{
  "num_hidden_layers": 12,
  "num_key_value_heads": 4,
  "norm_place": "pre",
  "norm_eps": 1e-06,
  "extras": ["some layers without attention", "local attention windows", "exclusive self-attention", "normalized values"],
  "init_std_qkv": 0.0212,
  "init_std_up": 0.0212,
  "init_std_down": 0.0,
  "optimizer": "muon_variant",
  "learning_rate": 0.00286,
  "max_grad_norm": 2.0,
  "final_lr_fraction": 0.0
}
Each number is 128 + 24 x the weight over its row's rms, rounded and kept within 0 to 255. Layers, rows and columns count from 0. Numbers have three digits each. The size before them is the row's rms in percent of the matrix's.

# k: layer 8 attention key, 256x256, rms 0.13, rows 12-63, columns 128-255
# q: layer 8 attention query, 256x256, rms 0.132, rows 13-63, columns 128-255
# v: layer 8 attention value, 256x256, rms 0.146, rows 0, columns 128-255
# o: layer 8 attention output (transposed), 256x256, rms 0.133, rows 0, columns 128-255
k12 122:069150130161182162134154149131187158141155160149151125144088128139132136141180176118113148138090141154115135156135117112119126105135066149107177134151139152134052135132128089178110122152096134161114113164173163105115138125140120124127165138132085130150140114148127139116146168130106121153123121135144123130157144133139132149124124149117139118143120151114105124163128087149146168109150
q13 116:131141140135136136157137111143080148127167087171115158092141129100130122131122166092093126147135138116160084163148119184172135132067136095117137091125153138122113124122124153110105175102172129116107159147119081167118149143150134165110148118173160137094096107125122126138129139140129128107164116132134155118118098151136118104110115125156112085128116150117148117089126125118064112134148
k13 118:132113149111159125154165112162082166139192106159157160098144104084100115140114086124126132153106139109115102143126125167178126127061139088092139074113148138159137144124144144155086132145141116138112131147120101169109118136133117148102155131141133148093127117126123156122132173152126093138146150156131161091148077137137111107118162125176110041119099135103143117057133127128097114105142
q14 113:116082141111147134133128084140128138139142153151109159079107159177117104148093135126073081122142189118110155103118124088124124137121130088139150095132119161142128161122153169172108107100167135138112105163128117113119143092129133097118125158103118091130115156109140099136133156134101124116052118123089140100142089122086111120139133142158155128106148168117154109129091141145124116113152
k14 116:088097136106150100107142108156128127109171138155088170078117148174105118164095135107111111170140184128136150118100127116131099149133153128139183097146159162137137128110164144147120115118150151124118099146128108116168145130143146119085117150113102106100165158149146144132119126136106101107079115144122138113145126113089116124152111156130117136099155177092134097154089128147087133092134
q15 114:121162106080156130131080137092136088130128130098161138097125131114097094128092152149119151123159141081132113078115111135124139153171127158107134146104103079097153169134108142161119092099121142114123118124090110149124126123125140126109150126153131127089202136137169120156167151166164109157111129116122149151124120114129112123138135104118129131143191173170108135108161156108130128134088
k15 113:114149091066137146128088171104137113130127176136175142103149127114091129158124145139109150161158132082143093089129084125142159105149146146120153128092109099100119191134106133160127122131159128116116129145085097145093146122148186158125141123131124161120153154143170157133155132130124115171131111132122130148137135126148134138137160129118144114112165157154128125099193162087119144123095
q16 085:121141145136137149136092105162112089099110144119114141100072158133079101181104133120120121143117094158128105191078115151136145163150159092121118126114179128132183134106150132138128150121131088142111155167124109156179133111142158125105161096135113124159201151121093116162124075115111158145118128132111073159111068136133145144143173162098143103123128112127122152119124119167134116129113
k16 073:109140158170118136161092137123133089119100131141126130084118148119101122147120137123151151158144142146188106165081116170114150162186151111129119142131169171106152136091138129106129129112156111095133140145139120105168121136133115149118095082164122114162152146098134125178122122114107141123107109136114097160129097145133144120120168154115163121177108139127136127069160115150150121138127
q17 089:135111095157133094098142137108136154154142128129124106083149110094155143096110126149148126082141125075140130077123140119103133121147093181142129164109082165106101161120113099133106118118113147090136085089126162103099133121116097130109103172125138146094094126131146149095153158136135075084147125131135176112133169128136101136139106144171142149146111147119113087141135128094117167121136
k17 078:140141093121141134081159124192146159105156164118145141100129156106147145094127144134129120074154119091132132097109136101142103106115106175124153138120074129137105118141138093143117109124066145176153111098138136137107128101103129104105128182135090139091120120156149156084140117159160115128132120133131120114110174122122103136158121135144127137126121130097129127161133132102109154076140
q18 078:123137131125148130183116086122127076156090128103118131108107142150101123159147143104115136185135090154149139204117126136150128139134150110081148079143149097164140115149125120149143135109140124152115149145133113109158153143111123122164190111148097102129129141153124128123118100104128155172120164107114095120107119124110109182103140117125106121101104095126147112092083099196160111150133
k18 067:121117076134085103146131131140115076134105139118098121111139154119147148130120146126139180154142138093094156165170121138114108118124151107097118114142128118132156109179114090130132141085140145141131149116102103117137139114141138131187155134157132136101131104146103127143100094097127141161174139098140127107129103121082109172093160087150143134103125125115104100073101091188154130130116
q19 080:126118081123142103109115144113127125161109156115100140125154176140136136115110190143129129094110166089120158120103114165097118115126108208115105113107113149120128142122122099110158136124143189162151152152116155120115145097144135139123131180114133120149119109112126117130118108122131112158124150109179118145118153136103108170105144152119165107138113094135110095103144127126124183114097
k19 086:144147083112143156124138125188098163110113167101112129116144171117119141085120177134120128082107172079069151147134128131131122105087084214111129131120104123099136123157139093114118142100081186147172152151129129131105143086129138096104171167119125146124158095135145135138106108135124175164124121103146087129123171122130114183145156148136134121133108122110102146132126093114110129107122
q20 097:110089119119128083154128114092142148183093075113150100106106099124133145110128141116119139159099146116133139158140136160141128133136081143125138098149119149163122105148124118109106105108147148120138148069164118075084157151149106141115155124142133125110090114096135138119144133146139092116119155117123161107102159109095060129104083154161124140132147092121100082111080145127159131155120
k20 076:146148111124152118131134117127148122143125083139094103070091127140102136089109111124099151186165146125110123174132111146121121152124083142113128089158089149156123096158138098127095113109125103153135145076164075130136102139124110118146129135117136134101093126114130136132159160154102123106149100122131127112156169111063088091122096105161069129085163133106091128111085130107112104157116
q21 100:149140095122093117118137107132159190139112114135141130132157107113167180115173164126132137126157151145141133140106148119085111127167104141140102103113128122128053103130100134084090104102140163152151150098149138087129162104127086122160133100116167139078094103117128081152145101160182153127156141146134123162138139125115090129141134109155126147159120119128162117122108085167125132143126
k21 091:145152087111135136112126107132148162128130113124138124173134133072163149099192161142140137134142178134124114110094088139086148151131121153122101107136108084104081060159118126101092089081110167134159174091146113103130137128134103105134110115090174172091133111151148121139133112150150128121145132130130125137147143126106118137135144119167122114143124151146123124147082099115109124123118
q22 087:125138136175116098105125136121133109073123136134148102114107126093096090133091114134158122137107131166152100105121145145148153089155110115095162159099154146166169131162105126166114104139174116120077119144116111076134119160111110150141102139150125106132159130112121159151090162118129121062090138100105113108128140109120167125074122168112176124130161217145112176106138174140168129099115
k22 095:089117161141114099128158083106141119065149142145119088160104070127109101144116105126163091174132100164138115131121150119144132141155154120095177107116148169172123126108129143165132094141154094128083115134153104093150140131142078158141124124133136124131172132130115162119128179139165130087101156121109110112159145103142158132089149150098140119152137154139090157105156163145104135107146
q23 119:128117136154152095163150099116094109140133133141105140146102132146139075127105090126117090152129113120149117134122108149150119109095079141081181126153063107170133141173123087145152140135149132180141116118079132136148121117111104086103159177109079094115103161128110103123088123058116114136133129108146131125128111096082128119105172126135158122097130131116076116120097185161159124130133
k23 086:150124126139115119137105120108090114130118113113085113079150168125123115115089163134115113107145153119159116108117126109163110107101084157098159107173075086121135155176109096097131150104169135162141159129101158123122104152071100075124133178120122100135144125131150127153107109071128084102177129139089112107097095092089132130104139112115110110120137142115089080072127156125127117120157
q24 119:126154119136094169118144178177102129121099154130137127149137133079106168062152159137127129137163146108113149138155151110163152104157146160157096134155156122115099173133125156141138134140115140087114161137169128128147114115114145141154128094144145133102160150168123161097137136093107171142135120142121129152145094150119137141142143120133110131160093138117157117129184096127107134127114
k24 095:123128130126147122099157153159149136133113160112154138173111102102129167066161142155141104128123126109049164185148153094160142095127155178123121125133154126125089149122128131127123082135092165114122154119138145128124138117119109140124186141138100139108138153147135140100146172103141153147153142129122104146129115136130129148155137151129122137111124104112156083141202120142119142114098
q25 116:138105160087093201121162122147155154139095133113149126143131060118107153095103101117129122123123173121134139133121137087152128132117093111145140142140101123153064128109144152166110138139149152124087154100120122120097170086132126100127131125126145120144135120113129123116143077116112085122122134126126121111127109093109123143134135094111105143149143118200157100159087103126105154107165
k25 112:151131128100099151145131103160131103141114104150168127126089044112119129108119083115148129086115146084130141170114137125161108158100112059135117090132124120116063155102164166140108125153158134136095129122130127125129132088149151122145116130092126092129107115112095140119144082120127108122120147104119153152084104133115132125090110128138136152120143128184155088173091148127109139124119
q26 120:137123117108132137147123139136128065137142185103100139104143164127136118129132158145122150143115130121125113133138074079095128106153130102142116150146128147133166114174125141130105121133128125133108168124127093174112130123084113107132120132125157106140098131114128076185083095083118098138148117165154143164102140120125108107128169115101091127129123129148153109142177154160150164135129
k26 101:091110134149109122161114149152161128137154168125123117080143143117143158097165161133116138156139155119143072157128134090111160131114135120128120161139137136163166109190162130113134103167077115142137174128125103131092113165125114145143130129140128124162088114085150117148091115093117126149145115128125136109092146127115072097141167116120082135105153132113113088140144145149140151156111
q27 110:141119157135118119142100139150127151117122055106128127116104156094148161169097158103130151139140149131140133090090142138133158154149112121123128130153119093148143136088130133096144157127078111144097157121128108136103147121114126107151107130103076120069138079113091145176105157133106150076106101154131119131148131134132144162132161191098151122112148133148149101061144143100075095128126
k27 119:132136138108117111122155148131116125128104072113134167135147195087146164153104136131137173162154121124121133113097130102144126095122119105103152168167135105113126150084166118100153168119092143144076144108140134086122172117096137111158117150106070114101121094131107131164129126105102130096138074162122113166141126126141132150126125179100150130122141090157146136096126115126101081126098
q28 121:095140093121190145086163103156125110119145117121149110118110121165165134142073144189147114164063127148129144111092087113144142090117160165153136110140136086098145150090119097109121117146108162102101159111123141160146103107123086145129095157122088136125123189117122142151108157154155098117140126158162122128082128141115131126115093124123162144156130153162152144111141120163173111098125
k28 111:116147099118175137109125125155130151122138093137154097134119062146132115119096129180163113172083117154117141115128114142142148133082134131163160090134126091103131115119135082089147097155076152096137150115130118144125101122118051151108099130122135165152126175115136110142118183151176108113116152127128103139103123151122114108112090151139132115137142161133130171101104109146157143105116
q29 116:197131139140129110157139094095104112143113099129100096141151149122103112151090137131140084143127151122126078173117126120132149123088094099121112100117124110157160154128117132124124130137125137121157156125141173092100117085143134141133131133100143143165139110171131117112112125091133181176168144102144147146134187117127128152109133163154058094114146150138130119135079138107128086121125
k29 118:142180129120127115104144108115104099116137106132122118157108150107105112153084113163141117112117164140126099140151134121163131126102129119143176116132135092135130190157127118150129089178119168097163128112144161099091109052135120136114111138083130125179136124143114138107109151093185183126154138134131147157100175107147075122127151126101079115127148132132125120108109132123137100069132
q30 114:113140118130127139122119132118134103165146165095139163089121152135148161129141113135112185111122139160141133099138154126117067151200075110141083158141142118118145133089112187134170107123135129097104090118122129141115124133163138114103116141108152128124121163133128151145094088112129114160167107118110168082118149098119127150115132141124159152171112096163142171131138111145136133140130
k30 124:114135132136152119112113136113140125136165146071148149128121165146135112154111117144121139156143137128138119097097119164132075140152096110125097157094130096124174087104126137128168114145116150103087099138121130194122128104151151113075133156140139138134154157124108113106110092119082111141142109109126154110102168111144133162115111151124159144177135076165142179128126121147129116114126
q31 115:101098152155099122103131154113147110169163112148166092141132108089114117120152113140150120130125116151161111146134136108114161097144090152112140109135137137085123114152136149122138167142163153109122145191148096127123157158081095137113162083103155112148129164124075122131131144135102118115130131155091078100129107101141144146107098105151081127099151124114121150131145123128156128142111
k31 108:108082143116086118093159147115139089134127145155143125127131116097096152113148106154133127128111130169162091105118165116114148092149142145082139128117104158090114110160128136110139169136151142073109191169113108123094158135115111142133138102098151135106128146150105169105117130108163114136153146181154080101121111124142137184091087131153124119139126139131093143117166103142163144107119
q32 113:137114118170127172092056143133143142165140123128130133121114084135108103165091113111126213136121141141164129129153095101091110128115148134115123130161122112137093106122157107174172115133124149123108132130109092147102113108160142153113138120127146128170174126131128110155131110097083106140143153130125123128097144115096153129098135129105106111143136138116156110130129135128191105119163
k32 113:154112115130121178089094145157148118147120135151138136147128080098118098176127090114163189140113153136184106169115089142082124142122149133148097118138128119144095128128138123163174126130151144138140107110128071153125111140142128174107153105145143125130184156151117112144163112126125094103101129130117131100096133121112120109126127146104150119131121122118141128127118147138180096096158
q33 118:115107097164061103126146105120198157145158111118118186106131136100159116107119121133095118142122091113123091174088113187163119145147132137126163142142139160168120116121119092119121128118091125132119107128121134128125091086121105099147155102092126146111169122114118134088083140127135112121146166094116103115140149155151126164130109134170181136143116123164147161142112169170155145145117
k33 109:089122108144093116108112102138169135160168129136144159059113163120179095155135155179101117130123111088110127134118177159159084113166125147127117153165118141123130149108120119132113142088126126108083126137133116111141133082093161097163112102110134143122117144094138145132118169113105144110160150144112121116154149166125098166151117142158135114144122124156139168145129147147143148158127
q34 114:144111147117140120108129137151129137135080138109170160169094164112107123115142124173139155150114101149145112131069118104062128172153095128172110147173138128133124119102094129167143125149133139097066115133137099123112106118129147142162113130118177113094142126171144156113153117124084098150106127153124124176164118120128143133113091106131128163133096197145140116117113133119124148152149
k34 110:120127149147116119125136148146095147114067130117160182154176148096097149106135138179139136129123106161146123160078142128099162189132125111153139153126105127109139125076126152152106113192133118100128111106151114126119098170143125159157120123110156133101113127139135155103136119116120117147134121141123126175170158166161133135108119122120101148110095173140145122172111142116134172135148
q35 114:154141070080123143136112097137084134115145157101134136144066140138154149133132119131121128126153116132144106141140091118131134113141134076165137166141156131111133161064139181155121160154132131138129189124156155138056138114138138153116134109142109150141136097103136122151152167158149111120091100084115116185157151178141093169110134127133139110138109127145148197110116075117135150114142
k35 113:143146071126097157146117095125098119103128089136111095171114130141129142153129129124116121154137131115122094156115102108122091114129107119142136165097118169103129108094131186146125152122185132115120142133200150098105120112130137161149113116121128112116137113103155120117116156181163114082102127078114138144154146148143127157063121117130126113151130162124133187118134105109130165102140
q36 118:142098136103148119164109099125119140177133120143121120107091152128093134109114136148138125174108122086123144108160109088141141140137160121099111127064135107119106125130162117092142136106138159154102112147157181130161159110160136133101087119135141122115127127100139131155103088123152152145148175127138130116127094120112130136130112100174133131122144132151124112117093130095145108129112
k36 114:154126105135131132142123111121133135160132132166144125087081186134114137108095107158128151166143101098143151100133088118115113118154151107096101114064123130105129166117165126118140155108172133144138067119131153131157125109149135140137123084124136132116103130118119133165116119110154131168139155154124129116128063142144096121139109133158111130139150141131104126101127110099154128163117
q37 111:122186109149164091122151147112095096124112112118135134093109139143134128135157158137185133148105186135203161155139128099152142087096113097108104158107129088143112161138100124104098118142145120076105081105125083108152105136159125106155120096109088143110133170146130111158132133132102161122104137113120150148115142112111097134143129096133170150185108116153133143179105108121139118151125
k37 109:129190126148137142118155122130103110125106131119134141082109152138118130088125134122126151125121170127192163144151115109165143126129127096108106130143105071136146137164114110102113123130128092072139132143129086100155123103148130100142118123131109096079150132170130137165110108121119161142118143130091154133144115103082096127136148080108124128164126150134125149173117127100109124152156
q38 119:124098111147095159136095131150143076129131131145111151105134157100101113121124141154112099164090158156119165113126122085116163160146139096104112145138167144092103131134155169099110114106146153161121111131170109098143154117125123092144107110131093093137134141098126138125132141107140114112163118103117142145127096119152145182123151141141149191149106164133124130092196136131108134139119
k38 117:109091134144114160138073153121133108161124150114093147117180180129116134099121145156128112175102162171140158124115095101108132158137119083067072157106138130097144121114146158122115141108147125151145117123150121124141159124135127090126114106137106105140119162118129131145155144123141095113173126086119145142083088125160169158130140141144133148143130144111140138108184145117146128093147
q39 119:097102129127119099098168137168109118090148075157165100109096102107142096131142147151103080122122154138108159105103161108128142128137156134137142122132157126160153174146119110105170172134128146107147149140136122165125152082117169093130099112129126097134168145156123174143134126125107121130137148126155128169155129109112155094155114146148142121084114169165125140136091117094141162145145
k39 127:142129096119120111103115117127107109169113079130154100106102084093176107106146129149084091105108128177122144104109130114132181154173115144116116128123148114140121170121115164112171179118153140100156131128129121167184149118121170094150114103159140098118145149163107143155121112143125109122148162139152157147160109097125147083130100109113157151105110150138135150166118102084151176121116
q40 113:131105139137152109105092150159131095127134166099187134091102090124141120082140137136159158130115146144129115126120086115101156134120109140134123144139134174114124150157136097119086144129117119098129101150100144151134082141153110124129110132136141123130133152124103110163147166132100109115145103170160135120111165143154139113094173124138150161112120076130121121138173104156078138190132
k40 109:147108149154131111123108143124102136147129147105175146083143118129161116100158128120141144169156136166136112111119110119064146114104097109112086140123126181146138105179086110085116163098143119126144098107094130135119103110163122176139127133143099152102122133114146087127136147141131096137146111128106106121116143141122155094098145128157134145111154099132126161141100097129120170183145
q41 122:136092140130093153135142152147136115117155153123111117140151108150118140130138140130126063104130141114114119150166191122136134131050128138103159104120175144160108141133148160127112155133186129159119094106112128122076120132168107153134145111156137132109145091144157145089136124167136155144107129158154136144077113165175090164159121137123085115147117132145105132123132119086124142151105
k41 115:146120176091078108103111136109149088095117130106114110122144118157153109122148136137128077068076146127127101134134163073125077109093142139085120092123130133110112121106137189115106111128187112175128099127115133112085125129140113137127096122195148095142158115110126139114123108155158132131108136128127137148074136140153139140136152146141120140148136142158121156122138140128133117107112
q42 120:149169172123141154087107119113087108163132108124119132165114117103162170110126125155107144130077131144091115115206132090172186150152113148136119134101136109147145115141166150141098147105099149140100145100118113131146135139118163111133100124160119125151076111135126141121129136140157135119129147147108102126116142156133098116148120122147197159133133120128160098162112124125158089119147
k42 118:132168162105157148106094129096136144122166096135115165193078110090128166120124132134074119122116132152089104124183115109120173162116106137109115126108137103117120083168168142148078140082128129112100130123096120148138117123123192102134122102123126121138099124182125132088157092177138136146102141118108094125120144139158130135145144144120170159165163149116147130175089115117133099131124
q43 114:104136081146120136152122124109096143137105101120137088120120114135103170107096149151160160148149164145140108144154145110110124132130132103131151118120142140115109095110139167143093097147118099135158079104085136149149105135086130109142144144132173129138104131155160119143153110134138131108142162158123103136161103152125088113143151065160114156143135121103089155147098108117084117119147
k43 108:073096073133104132167103114124106138142105142133117078143123135136082155134140141146169175142151138143158088133117164100148164154122118116141148123133151148137112095145169130123129091140094111116156134145093155135142095149091167135151117139133179113110161126151155159097125141117133115116107184174139137167162091172106145136139170083129107164131098120112072170132109144120089126124147
q44 108:124126122109124139116152155154144095104139098133094174116079121118118122137103154095127097149124167111139143099118097108105136082171126080113146144105121135150107114142104149100125159128168096150087113143125129121146147065119144100109152118131142067143104103155107132107137158098114171123184108142155121138142135157132160118096098152123152181158125125161133153141090102119182129114118
k44 112:133147093129120131114138128135142103110115094152098121120095116106121124113088114097164136136121158136151132146116111140072125125076123107150161135103128111147150090120116145121123148111163089156112115097119110129166149077110143132106116112139145083098100098144131122077123153106088182138152129138146122154146103138089139134132105129135084158150135139122123152111066145101178134109153
q45 117:122158119168115100120120098116148105130143109078123064130135066155117085151121125114134159177154116132126126111140094124133122164093127157108113137089132120127174089144105105128162126122139123108104127139093131099135135138134096100106109155152094101146117120122162144070128149134098167140143159123124130140144126081086137142140099111141102091155122142095127099141097139091116137151121
k45 104:135128134131095130141119141125142124136144120095140107133105105180140106130136104131126169181130113163108107138166107156142135142078146117108102164099126133120140100157123099108158120150154149073087110132108130103165143126131122087120140179153103091132142127126117166082147166100098150147159126086119168153169148127100125143159140102111123116159113127092110116158111127096143142149122
q46 116:137144091165155161139135118122131144139139137084195110154151116130126098110140111113159130067099134120114153127129123110139177178127127155112155103079135162133088132107121153124143098130131096147123131168090150128151097094135101115120147129145105163157122099099187129143136107124121163156124153125136133078114079127131154127135172169130125132100143089107127160105118157091148114128154
k46 109:111111105149158122126164100152088131132133117119172159166130094116120125116145106125174107109112144133133163149094141123110142182137136146146137113052130182140059138150117123122131107167142074128144108147132136131128095091107120092144120112151140170115128144164170140124146140080135149172127158095150132071095091140149141127137151139103108157071148081126140162124116157148129100128134
q47 117:120170118114139089081100137128097127156106139095125170158136138071106118110108086144087138111134123135118136082109141114112172115125097089119087111104148150107129147117122136133127153109123117139128161136090111112123113138121183113114066147088155073156160145122089094116120093147161160152116111146138113128128147100111134102096160138115142114105125151141136127153140115144137143147102
k47 118:104165113111126113112109116122108132178122167105154170139137139091130138098095125153075139132171103135149142092140126121138154106092121082124139135106142143104126151091117141141109180134159085112173165156112106106129118144145162136132089155076167125151122123122104132136114061114128135155118093117117129109127163123123116126121145148117156112126106163130145146190161124114161163123105
q48 117:136153149137127128058125150114152151154104109076109163090199158134127145138163139135151106117119139121129153124116103147109127106132086161155118126118141119118093108098116193171096103147158169142106128090122134142161111146151175133114124143098145099140151121116133158151126126119121126114157145103141124137160113110102171139106137106139171114117125160136110121094098110139134105110082
k48 114:122134127156101131086155139119161158137116142073099152122183162119127146110127135122135110140127155128133144102117106163083117141155077114148124147118121133100071124120120143175096133143141111136113160136098104111143110158140168129155155133112142121164140119141106143151120087102104145131147141126130152153146127150112163154099143083110149126148121169141102114093107103157157083123107
q49 120:160153132130070117120135140144132172118143149125147109115100150187097150116153107122130138123131107168112129152152153145114081153110147101120127128118107128115142087116145161132125106093072105173134125141105129150122116119162127097148138148104100165112102129108099101114133116164144131119146135107107104094108117134103097077128095133136162117100144160089097105125124154094127101144175
k49 114:127139127110043130104117113123130164141113128140149148123113139164117174133124104113144140097141136161126135117139144129050065159120137145128147150115104109136112105088140171123086122086091130145126098145092154148108116109147154082154144147127095163101143124119103094110158125133175135149151103142151121103134114156099065112118071153108126131105149146091094100127097139102130118148163
q50 116:125097143186166159134096122127147101153105141138137110112126151197095123139167096095105140144118133103171191093158108108098102161172109141131110145101147129159130134129154140125143129101145150093089143149120125118121090095136139136140131107122130133141131154121122109146123108129101102098103102127135144140146144114093230130119115125097106110107127129171114130148146130147086114159108
k50 122:132100104148177128144102155104123121163095133118134086144115144155118128170143075137132122149138111134155172113126099141110115149118128109146138117081186153157144177086150127078156141105181147080060132124137108125149110133121120147123126114131103128140098160116127114155134153157127118084094089140155128142129151123109189139114115156107111095133144144177147110124123143128100128139108
q51 120:103164113133130152132132156124141128136145104162115149163121123106149110145123118120131132116117109120177140095100104089156141118150129187131156148108119156138108091137134133156150129135112123150101097142088134112102125138169109132098162123164124109124184120120148136138111113111161129152168155121147114108171169153103118096118177132176085129163152098163135104171161111112130137106132
k51 118:134170107121155141085140162124092106149142116137115126152123120088135121143139122121164133100087128131161151111144111108158102130109125163145135153131141176137116095127146135142151117102113150116082102143121123134071132137159138152112129070157111111147136164149151111152134141094130136131146122143159114105139141126119113104139178108191103121152149079133144118148151109121079166122101
q52 106:109144143151102138115102172133129123139134159141131110125126109157168087078104141133088149108137133084112159120132084156149130138167129119134125125132104119133123170126104080136084092128158184115108123106146110116115124160162140119168124094152155142152102154125120144152119143146101161158110146111111111111192138135141124153181129148101122106147097145122122138145112087143159116104125
k52 111:112104123153085160125122170116108112151153163127125104110123138153163114088118096135133168136180105097145130120122124150135134149155147078141129173150142143145139124132129078149116115142110150131076137056162117130125152176171164151180117110159134132120117144117115169149092135138089155137137154091084102099140125118134137153142118126107104091120101140094119118112132070157138136110141
q53 126:197103100173123129133070096103190138134146120115130145132138147156123114124141102125142133132134127123140138098111091143110092123143083187160133135115106127158103133129139158119152119109117111111157119120158093144162159126113119146139123098176144121114150117163132130103110133139060148155173086130138132146136087086099105097107106122131123134116145116139140175134121094125168124119142
k53 126:173118065152123144179072125121176099090104133140106160134122125167135140109111105127112113156155085127133115149091125146129117146119123156155123113115093144156129142132177196114166108118109137087154140135156096149140172134154115154125157101165133135137145112135132097108117143132075133155150103122117158114132100085072104093120144122145137109140125082124129175131126087103181155130151
q54 114:120123112132149126094112099083100135107138121118140153129129138131161092133115153162150170085121094113138136107187112108099110155157101161150126123153148135135126155160094133168133166081138169137127107101125129090149133126078164149105119073131091118085124152144167085152119115126148148116170116132161116110139159124135156153175147083104132148115176147121155104107127127111100117097092
k54 112:111125104169139110128155099090083157123101114110123151120136113113168100146126139158150151084139104098134124137177097113114123167108090143185139103156133123157105127160102126133138145134135142151129129123090143088162149134111155163076094074128103140100153148139135118139090106110108164120178140106182128105162139144182156179148149084115134123142177149095164080107110123097087098105103
q55 118:118135148129128109176151142120131129116145134102145092149102135144114150124134163152079090105099138126112156124129182148130111114092139141171145129193116146138121144154098148113176164102132102163127184131120132107103147157162117133191159134152119153141172135148117119133121114099154130068112138146083094130089160138125123172110152128110134127136145111129125143088147103112133108114103
k55 121:128137142114138147179126125136127142124158111115133100136091120150098136137121156141085098092100135100141128122121180125137115111096153131140153132158125156148120139108118141141181135138114103165109173154117154126111139150159105134191145114155136135119146138131124096118141109100168131088090137130085109121093173144180173177077139135111162143146123095107107147093153127111143104127118
q56 111:096084126089135132139158125115109132132087126133128104124155132110152128160110151165166152161097111120145093127150113121123129185115104131163118091121084136165136097145152151114126109105105103151141093130179119118153087126155121105130120122097121122079104140165141181114134119158139112142146099124108132108127122138128134143132126126180101167104120138110145140136139174150106145134108
k56 109:107135133094144143150158132119162136135072108101126141119167125148160113203127187153172145147129111109089090136142149134132102118098109109122151121147116116132119107134144127134109079091118099148143093139130139129138077102132097123134111121099125143081133166147147173130133123159148152142152117116088155133134115140142134138119140124174101143131068129119157141132139139162135138144134
q57 114:127153118186118122099165114110124147103131099121124158136122158133119120081108087127146138130132107096128108173097125119135099116116144113102150048116089165112087149110136127129140118130123147098139104099111125104145112166138139160145141104121115152119134158125127109133093120120156157123108155156101142121147101122089149117113089163129127104137160088117142135091125138114115154138110
k57 114:130174127159156142093157161124152172110169126095153154159128144113131123077117108119152104138123117121119127150126098114139126121134122165087140128165123141068099131122135134126134141143111170083117115092106117130132160153130149142122163103116094144095126157118155093130087116127136104117089117133091126144137123108120145120155117095125162136163112090173150170107116109140102157111129
q58 118:168109107128138177165122163120141112175147102117152104090182120151132100130120140109124128145127116177157163118118153120144099157124119143125126111122144137110103143143087140166056158144132122153137123125167138073125152162124128096182105152140141106130127180121136114147140116154102143139164119097148122132094120109177132137093144147114156152135112084121152152143113087134126160097114
k58 118:170104144134145177115120135118157123190134095151111118105143109139138102122114142100127117115127124163159127137115101168117112154134093165101085111126126111122153136132117137164077157145104139136132152126148116113091166154113112096173124161090123099116151164130161133146144146131070142121156134130194104168109106144165125137143141131126117140113122081125149147106119115130073162098130
q59 121:140167097098137110090123101148103116144150105138083130135149165109119142140149072138144089093107115101139136127088133137126104131143110150127104149135095144125137118151114131119116132143129145145136132165123090107144102119067084143150124117138101102136142155153087117131097144127171157108141141152188099132114157087112127126164168101133134159120173110130153126108150125147090125150178
k59 124:101166109107132087148115113167110163134128096142106096114154166110090146142140105143146131118140111142124128120113141154137128152126139127124097142128130165147128127148104147112107105146111156140127160155130080080131120114148091173155121143145133109127120151133092150108108149133160177105160154151130090109115156110132158118124127121137150139128133124118128104113140141161152113134176
q60 114:132130128120149180116117154135121113158131104107124150061170100123111107121152117129097094115131104125136128117130116160121140092129170131089183158134087141151135099126141122101139107097140121147143118114089101096137129128094105169134141136133165138159111149095146091077135140144148130109121123156132110137116152125089190117206118154184148132122123148118176125151142117115125123119164
k60 112:118116138111092138159132137121110151140145087124121128097140101125104088115128116142103095112151112133116127136117128170111152092118154121117156144143095130126117107165108115107139099108130111115136121107131108085151178123112103124150133115137171144124105144090152120078143124147165147133136141112094125132139144109092125102187136146169110181155130140096131125153120101129127122106142
q61 116:144114130158166114175144128127171152145166091122137126122060131170113096160128120143119078141136103129131101149156126149101152126140134104110153113127100154147163117135109148130138137170134163117123160068115130102085140110089109108105092119120143157134130111112146171095129107125109132115112166108126133150124133135152147132144107127141122105161098118103128148117127100167140124144112
k61 108:139135134131145130159139131131167133167170112108159156085077121142146119106158135154143121162154116102091147144164089133107143101121124168140171150111093102138156137144134141160119124137140143130125115070126113119091144107075137071113138161128150141106128104140144160107140138123143126091145179133156133137129127122135096134154115105151135151143096125086121113139156081138137126130105
q62 114:147119140113101099172108159137143123139116124137171126104144161080123124149141110136102127110076134134145161103126112168160127122170155129111159145136150121163174122138115126137157099132134111155087095129132150163120122143146143137083103140078130094114110118154052157129163104154123120114134142185105113169107148070122143095160112136103124157160107161135087114114155136144117087133092
k62 116:106109125101108110174111125154155114135091142130155143110125126103141133153115106139086105110093104125148174121138146167152134168110160131090165152113100133161134089133138138100165117126118114133129119142138152155115126127170136154085127136110126127141145124147099127125173085147088125149099126164120093131108124086108149131151072171103120150201132119116093125119122128128086147108107
q63 111:099141155134145134102147132090133142113111121099157132154129118136119149137146125127096152131128126170117143153152169132140150125103109127106148145107129133097098088183118131098127130118180138156137153139141131121082154153185133149115177132112122130110085130134125149139151160097116145115139116192217142094086107111148119098131091103125115148174146128111134147145127164142116187120108
k63 120:130114144086164140121143152089144136094118156116131136150121106145090125130104117131098137111148139177129146155140153112116165125089139094136143166147130096102114095161095141110119125124165148138115118162110162130127145165179168099133181113098118124107082131118121150132135178098166119109106113178194154097098102074116144114117080110103165145150126131142128187140121148129110176129107
v0 112:131142112132096133114138144157156143142109080137148109113142116149131121158106137136142132080102127133169126104158143132100137135093115146157110102108122139154137097116150124118137114132148088101109116144137173109160145105157119175099158123166150136159183086127160116083088128156146098127111115136152139100164133094132104102125135147103102077125117107148111149145098147118120098104133
o0 104:151163106152150109162161116172115120156120114168141108104149101077181117151102114142143142157156129150148083170137121154106172154135139174123131165098156172155103067136128119101136128169165150171149145127076122150130191117164059115119164170138074127115132108144108131151149154104159147126178151125139148164127102109088108104157131114135125168114179130091149154126094135139109111137141